config.toml
hidden_size = 160
positions = "rope"
init = "orth"
doc_mask = true
Each number is 128 + 24 x the weight over the matrix's rms, rounded and kept within 0 to 255. Layers, rows and columns count from 0.

# layer 3 attention value, 128x160, rms 0.148, rows 11-20, columns 0-159
[[128 137 160 131 122 117 124 138  93 128 112 140 140  85 195 147 159 148 168 144 116  96 109 126 123 135 136 114 160 140 101 104 126 127 144 131  91 214 111 103 191 147 139 132  98 100  96 144 103 118 148 102 130 143 142 152 106 125 107 108 104 129 114 107 121 115  81 123 122 126 118  94 126 106  95 128 127 102 136  94 135 130 118 113 126 131 108  83  86 154 132 128 137 166 142 103 122 141 111 106 106  81 153 139 150 189 141 109 143 120 120 119 109 155 116 140 132  93 139 105 117 108 116 125 147 137 102 148 130 156 169 137 123 135 150 132 150 109 113 138 177 136 129 116 133 121 160 123 119 130 108 138 140 128  96 100 136 139 125  78]
 [126 125  73 133 115 167 117 158 128 131 123 134 124 100 121 124  88 161 126  83 132 149  83 112 132 152 104 125 120  90 128  73 156 196 119 156 184 137 151 109 131 101 150 153  74 119 109 115 115 149 131 143 150 127 113 133 139 116 111 124 124 125 155 154 143 110 114  99 158 131 110 124 119 128 102 160 135 120 129 154 157 136 129 165 103 172 105 158  80 151 130 133 139  98 103 112 140  95  88 109 149  82  76 143 108  98 167 115 138  84 151 166 107 113 100 156 129 130 122 112 127 115 155 161 158 125 125 123 118 124 130 125 134  90 141 133  83 113  89 130 127 168 137 143  70 119 131 110  99 118 156 161  93 119 105 130 147 119 140 154]
 [125 124  93 132 103 156 142 144 137 170 139 143  68  84 189 145 156  83 129 151 106 139 120 119 155 106 147 124  81 127 139 155  97 129 165 103 139 107 108 146 127  99  45 143 125 149 157  89  81 109 133 156 154 131  82  81 166 126 160 177  89 131 134 114 160 166 135 193 145  62  80 128 146 149 144 114 107 123 133 157 153 124 127 139 159 120 139 148 112  93 133 158 132 114 130  83 145 107 150  96 151 126 112 166 120 127 180 151 114 121 108 119 162 129  85  99 137 140 114 104 124  94  99 115 162 131 123 120 130 124 155 136 137 131 147 179 143 105 162 127 137 167 105 149  91 121 119 144 111 115 158 116 123 153 120 125 151 111 118 142]
 [ 64 114 123 105 147 188 126 141 158 168  85 112 121  84 160 134 143 136 107 120 123 137 153 177 158 152 108 103 152 150 125  59 106 115 112 129 191 139 121 128 121 100 120 143 131 166 127 115 119 143 143 121 109 157 114 116  91 113 119 118 108 110 132  96 140 139 180  71 154 115 125 146 136 158 144 113 146  66 104 122  84 140 133 152 119 128 114 122 145 165 159 125 127 119 167 140  91  85  96 120 131  94 155 141 118 116 110 145 140 160 143 173 121 130 129  96 144 166 136 100 133 105 118  92 131 122 130 153 151 127 134 124 124 125 124 130 130  86 154 123 101 106 141 130  97 150  69 108 119 116 130 117 165 110 148 139 140 100 142  81]
 [ 95 150 137 161  90 136 129 103 128 123  87 107 138 140  80 125 123 123 111 129 145 117  66  94 132 155 159  96  91 135 150 124 123 135 117 118 106 135 153 139 115 117 132 105  88 149 162 137 166 104 111  86 134 123 124 107 131 158 129 120 129  95 137 115 138 127 139 129  97 133 196 133  84 123 161 156 159  87 132 136 177 142 117 116 122 105 144 160 116 126 136 126 114 108 120 135 144 119 129 134  88 145 134 115 126 106 122 134 114 138 114 124 119 123 148 109 140 130 144 161 147 111  91 117 111 159 109 125 165 132 137 135 162 105 133 113 164 168 133 137 137 105 112 141 117 120 110 165 147 116 103 167  97 151  74 108  96 202 128 138]
 [157 142 119 115 120 105 145 121 144 172 104 137 107 118 124 175 116 181 156 128 153 116 121 116 150 139 101 110 118  79 133 167 138 130 106 104 163 113  89 120  99 151 130 116 128 129 194  99 108 125 130 118 116 155 128  82 123 101 122 103 114 145 118  98  80 106 115 135  58 132 150 142  90  68 150  74 113 137 124 166 126  87 137 122 131 163 138  88 152 114 131 106 143 139 133 146 150 150  94 105  99 112 141 134 114 128 104 105 192  79 165 128 123  96 114 132 136 126 158 149  94 115 111 105 134 122 110 161 119 112 109 116  98 107  99 144 139 102 121 109 113 164 105 134 132 139  98 126 122 109 101 140 143 121 146 110 125 114 131 104]
 [155 145 139 171 112 105 128 201 144 115 117 115 104 135 124 152 110 117 139 126 123  91  88 110 100 149 101 139 126 105 126 135 122 138 143 144 138 134 174 131 144 122 125 118 115 136 142 149 110  71 179  87 148 119 144 116 154 123 105 110 126  91 111  94 143 126 144  62 135 120  90 147 127 138 100 145 109 143 124 148 137 147 100 148 168 108 116 185 126 150 113  84 122 128 120 122 162 114  95 122 143 110 136 102 112 126 125 122 141 152 128 113 117 135 109 141 121 172 124 130 142 157 107 126 140 111  97 126 108 135 128 126  96 123 133 145 112 163 139 124 155 112 134 146 125 131  79 156 108 144 123 158 167 130 121 119 100 127 147 135]
 [118 111 108 112 161 107 109 129 165 105 130 149 142 127  76 168 162 117 134 135 119 178 155 107 119 145 118 146  97 129  83 170 129 139 136 123 136 140 155 149 150 127  89  99 160 138 102 121 150 117 160 109 153 126 132 102 182 124  99 110 123 111 136 143 171 143 163 114 110 136 147 119  85 131 155  93 114 156 119 148 116 151  89 101 120 112 138 118 108  77 135 148 164 150 133  88 169 135 144 100 136 142 140 123 158 149 185 128 164 152 151 129  87 130 132 132 169 117 126 128 150 148 168  93 136 135  99 117 111 160  69 151 119 134 118 134 115 143 134 161 105 102 120 174  96 125  98 142 139 107 133 118  95 120 127 136  41 153  89 147]
 [103 152 136 105 118 110 165  66 127 142 139 124 155 153 102 131 201 128 127 123  84 134 132  94 123 102 166  92 162 130 147 130 110  84 125 136 120 142  99 127 171 113 158 103 151 139  57 159 120  99 150 125  97 141 114 132  89 127 141 157 142 138 124 129 154 110 115  57 128 107 143 128 110 104 105 146 117 132 154 116 151 159 155 126 114 145 120 106 159  97  62 116 116 112 126 143 115 147 140 145 169 138  99 144 182 110 113 153 129 150 162 136 150 141 121 141 127 129 111 115 136 125 131 150 132 121  97 146 152 133  88 122 151  81 130 149 152 110 131 127 124 134 121 123 124 130 116 119 108 143 140 126 109 118 131 112 112 175 132 121]
 [ 90 142 113 135 115 115 150 147 148  98 156 138 108 132 144 131 118 143 133 129 102 132 117 100  94 143 148 122 127 161 117 131 106  85 146 134 109  92 149 136 140  75 117 154 112 120 105 179 142 157 158 140 107 164 100 121 139 140 154 158 128  72 123 199  91 135 128 106 142 116 135 118 136 121  88 137 181 117 161 165 110 143  88 151  90 142 159  84  99 109 131 113 148 161 164 111 156 124 114 138 131 182  87 137 141 140 146 142 130 129 142 113 131 116 109 114 137 142 162 137 152 111 141 174 120 110 111 131 110 116 162 106 140 135 147 132 151 177 127  97 179 145 137 111 127 116 157 138  89  98 160 118 151 167 159 137 171 120  95 147]]
# layer 3 attention output (transposed), 128x160, rms 0.13, rows 11-20, columns 0-159
[[134 132 141 105 151 118  82  98 112 129 134  96 125 101 176 165 162 140 151 152 113 130 113 136 142 123 141 115 114 119 150 121 119  89 103 140 116 147 110 120 140 140 126 167  82 126 130 125  94 131 136 147  86 111 125 107 115 132 115 106 119 158 123  99 149 109  99  61 141 116 123 118 159 119 109 120  66 108 106 110 145 131 184 192  93  77 126 143 126 114 133 125 112 136 134 134 121 136 137 128 112 144 139 130 137 135 149 134 136 106 140 117 115 114  95 146 144  97 107 128 101 116  98 117 142 147  91 140  89 126 143 121 150 140 145 119 151 116  88 101 126 151 110 104 140 117 145 116 157 138  79 177 145 112 111 109 144 110  94 113]
 [135 131  75 165 142 158 148 138 169 129 117 127 142 123 162 105 122 153 111  84 141 125 102 128 103 127 105 131 119 129 129 105 139 131 162  94 153  97 126  87  76 109 175 126  99 133  84  95 162 133 120 169 127  98 116 133 176 114 102 153 143 101 114 174 128 168 148  97 153 125 140 141 166 192  47 166 107 164  87 138 153 134 112 112 124 160  79 214  94 163 112 158 125 124 140 112 115 121  87 124 134 107 117 124 142 141  90 100 116 105 114 156 133 123 133 104 154 132 126 175 147 130 107 137 141 148 100 130 107 103 143 113 125  88 109 131 128  71 131 162 176 149 111 143 103 133 110 156  42 115 124 143  59 116  86 128 141  93 145 145]
 [156 146 141 193 167 145 146 162 129 180 113 188  96  85 159 132 142 132 130 113 146 125 112 101 103 109 102 149  97 122 109 166 109 112 111 123 179 102 124 209  93 111  25  87 114 112 146 140 114 107 149 135 126 141 108 103 193 111 170 139  82 141 141 126 150 148 133 200 139 109 113 121 137 141  95 117 134 195  95 171 109 109 149 143 134 125 125  76 106  80 144 116 129 153  87 125 111 112 158 135 142 134 112 160 106 129 111 190  80 103 127 110 152 117 115  87 149 132  95 134 151 144 145 130 132 116 130 124 122 110  90 128 129 131 153 142  72 116 123 136 127 146 135 168 145 123 116 110 109 117 148 153 115 134 165 137 135 132 134 111]
 [130 107 117 156 103 218 156 202 129 183  97 132 133 116  94 164 139 108 128 132 125 103 113 148 159 130 137 111 162 130 134  84  95 136 129 120 134 125 119 128  76  94 118 112  99 143 126 108 123 140 147 125 165 131 126 132 155 121 153 116  49 137 119 122 115 103 188  94 172 120  88 153 125 145 123 143 118 145 122 144 130 178 172 112 155 154 128 112 104 154 158 136 121  92 100 148 134 131  99 152 134 126 140 184 125 130 102 130 157 109 156 140 120 141  85 120 105 130 125 119  97 137  96 140 133 105 156 121 158 146 126 144 160 151 119 111 111  97 131 115 150 110 115 131  82 148 101  85 158  99 158 123 116 143 146 112 150 124 112  77]
 [129 139 154 159 108 167 127 114 159 115 120 129 121 130 135 129 151 145 122 106 118 104  96  64 141 167 136  99 104 102 135 133 147 136 129 156 106 151 151 134 125 153 166  85 124 128 147 142 144 116 118 130 104 133 134 113 148 164 141 111 101 134 109 138 145 124 168 153  98 122 142 120  87 143 198 180 146  71 144 165 142  96 131 134 144 128 149 140 107 142 143 115  78 105 106 113 129 119 140 141 119 190  93  99 137 134 129 135 135 156 103  77 125 104 163 165 119 140 125 119 119 113 123  77 151 155 133 155 169  99 130 129 101 111 100  82 154 149 128 119 106 136 110 128 105 137 115 188 136 109 131 157 125 154  78 112 128 161 123 159]
 [161 134 126 119  93 145 161 151  92 199 149 137 106 110 141 147  98 152 103 134 143 122 172 121 129 136 112 110 115 137 169 120 107 107 117 110 162 125 143 100 114 132 121 125  97 121 151 107 113  97 136 125 122 150 118  99 143 153 127 166 111 121 125 103 100  93 173  91  19  61 139 157 119  79 168  66 123 177  71 136 111  86 145 133 127  70 130  94 119 137 161  81 158 153 132 102 146 127 112  94 129  98 148 100 115 136  98 102 130  69 135 138 101 111 155 118 129 141 126 143 126 103 117 133 133 107 147 107 137 129 144 135 119 105 125 112 149 134 113 121 120 144 143 147 107 152 109 152 103 103 119 106 171 161 131 157 150 121 109 108]
 [133 145 138 176 119 125 125 158 107  88 121 134 140 113 140 139 131 121 128 102  92 122 133 103 123 123 143 110 105  97 137 104  97 145 121 159 118  94 156 153 142 145 148 135 118 135 135 153 153 124 155 132 141 145 143 164 164 124 111 127 148 121  94 107 117 133 153  90 135 101 136 171  96 173 104 159 142 121  87 151 105 110 118 159 147  69 115 154 102 127 135 104 109 109 143 101 128 107  99 119 124 117 112 113 151 130 145 107 119 188 134 107 115 144 118 149 134 136 109 144 143 139 111 146 173 129 121 108 161 117 144 122 127 118 135 127 123 149 132 150 133 126 152 116  98  81 121 151 121 148 145 172 129 132 115 119 119 129 150 103]
 [108 126 127 106 144 103 139 151 163  66 136 121 121 112 115 131 141 129  97  98 182 149 110 126 129 102 127 124 117 140 114 114 137 128 139 144 136 155 167 163 180 160  89 141 183 105 136 182 109 141 131 110 165 145  68  88 173 144  82 108 121 134 155 146 122 121  99 129 115 165 114 129  85 131 165 138 146 165 107 174 133 116 118 135 133 142 124 100 113 161 133 125 132 101 149 114 134 126 138 136  89 137  49 152 151 102 135 150 120 183 128 125 135 127 133 133 163 120 114 118 140 129 141 106 149 104  97 148 142 199 113 170  98 122 119 164 153 170 140 157 137 141 150 121  81 145 107 113 153  99 107 144 121 102 130 125  47 117 115  94]
 [112 152 133 114 148 106 160  21 172 129 138 117 142 106 125 116 212 119 117 144 129 130 157 110 112 125 165 159 179 125 144 152 127 144 165 118 125 106 113  97 148  91 146 138 137 167  85 123  81 100 109 108 122 145 109 120 133 100 113 128  88 123 138 138 133 110 135  89 132 106 178 133 117 129 113 145  98  80 152 106 120 137 141 182 128 138 126 128 176 120  91  96 102 126 148 147 107 138 168 153 145 134 106 140 160 129 176 109 107 152 137 105 152 112 152 164 152 117 138 122 128 136 118 116 158 143  98 115 130 106 119  93  97 114 132 163 164 125 133  90  87 164 142 123 136 141 163 115 126 124 175 144 137 150 152  60 115 133 131 154]
 [127 159 126 131 129 132 116 120 133 106 119 109 122 159 175 120 148 125 140 142 103 160 137 123  99 111 140 119 119 151 106 141 135 135 158 130 129 126 125 125 151 115  63 157 154 156 111 164 139 149 103 118 119 129 103 131 161 107 125 164 130 108 118 177 126 141 134 148 164 142 148  90 149 141 106  96 141  83 113 142  92 100 142 134 154 136 117 105 128 107 128 119 108 151 165 115 121 107 144 147 173 127 135 166 115 104 117 122 135 124 107 108 131 108 130 112 116 105 151 119 132 123 140 118 128 175 165 139 126  62 138 116 150 118 130 138 137 131 129 129 174 141 129 111 171 118 131 138 113 150 125 133 138 169 154 142 181  91  92 117]]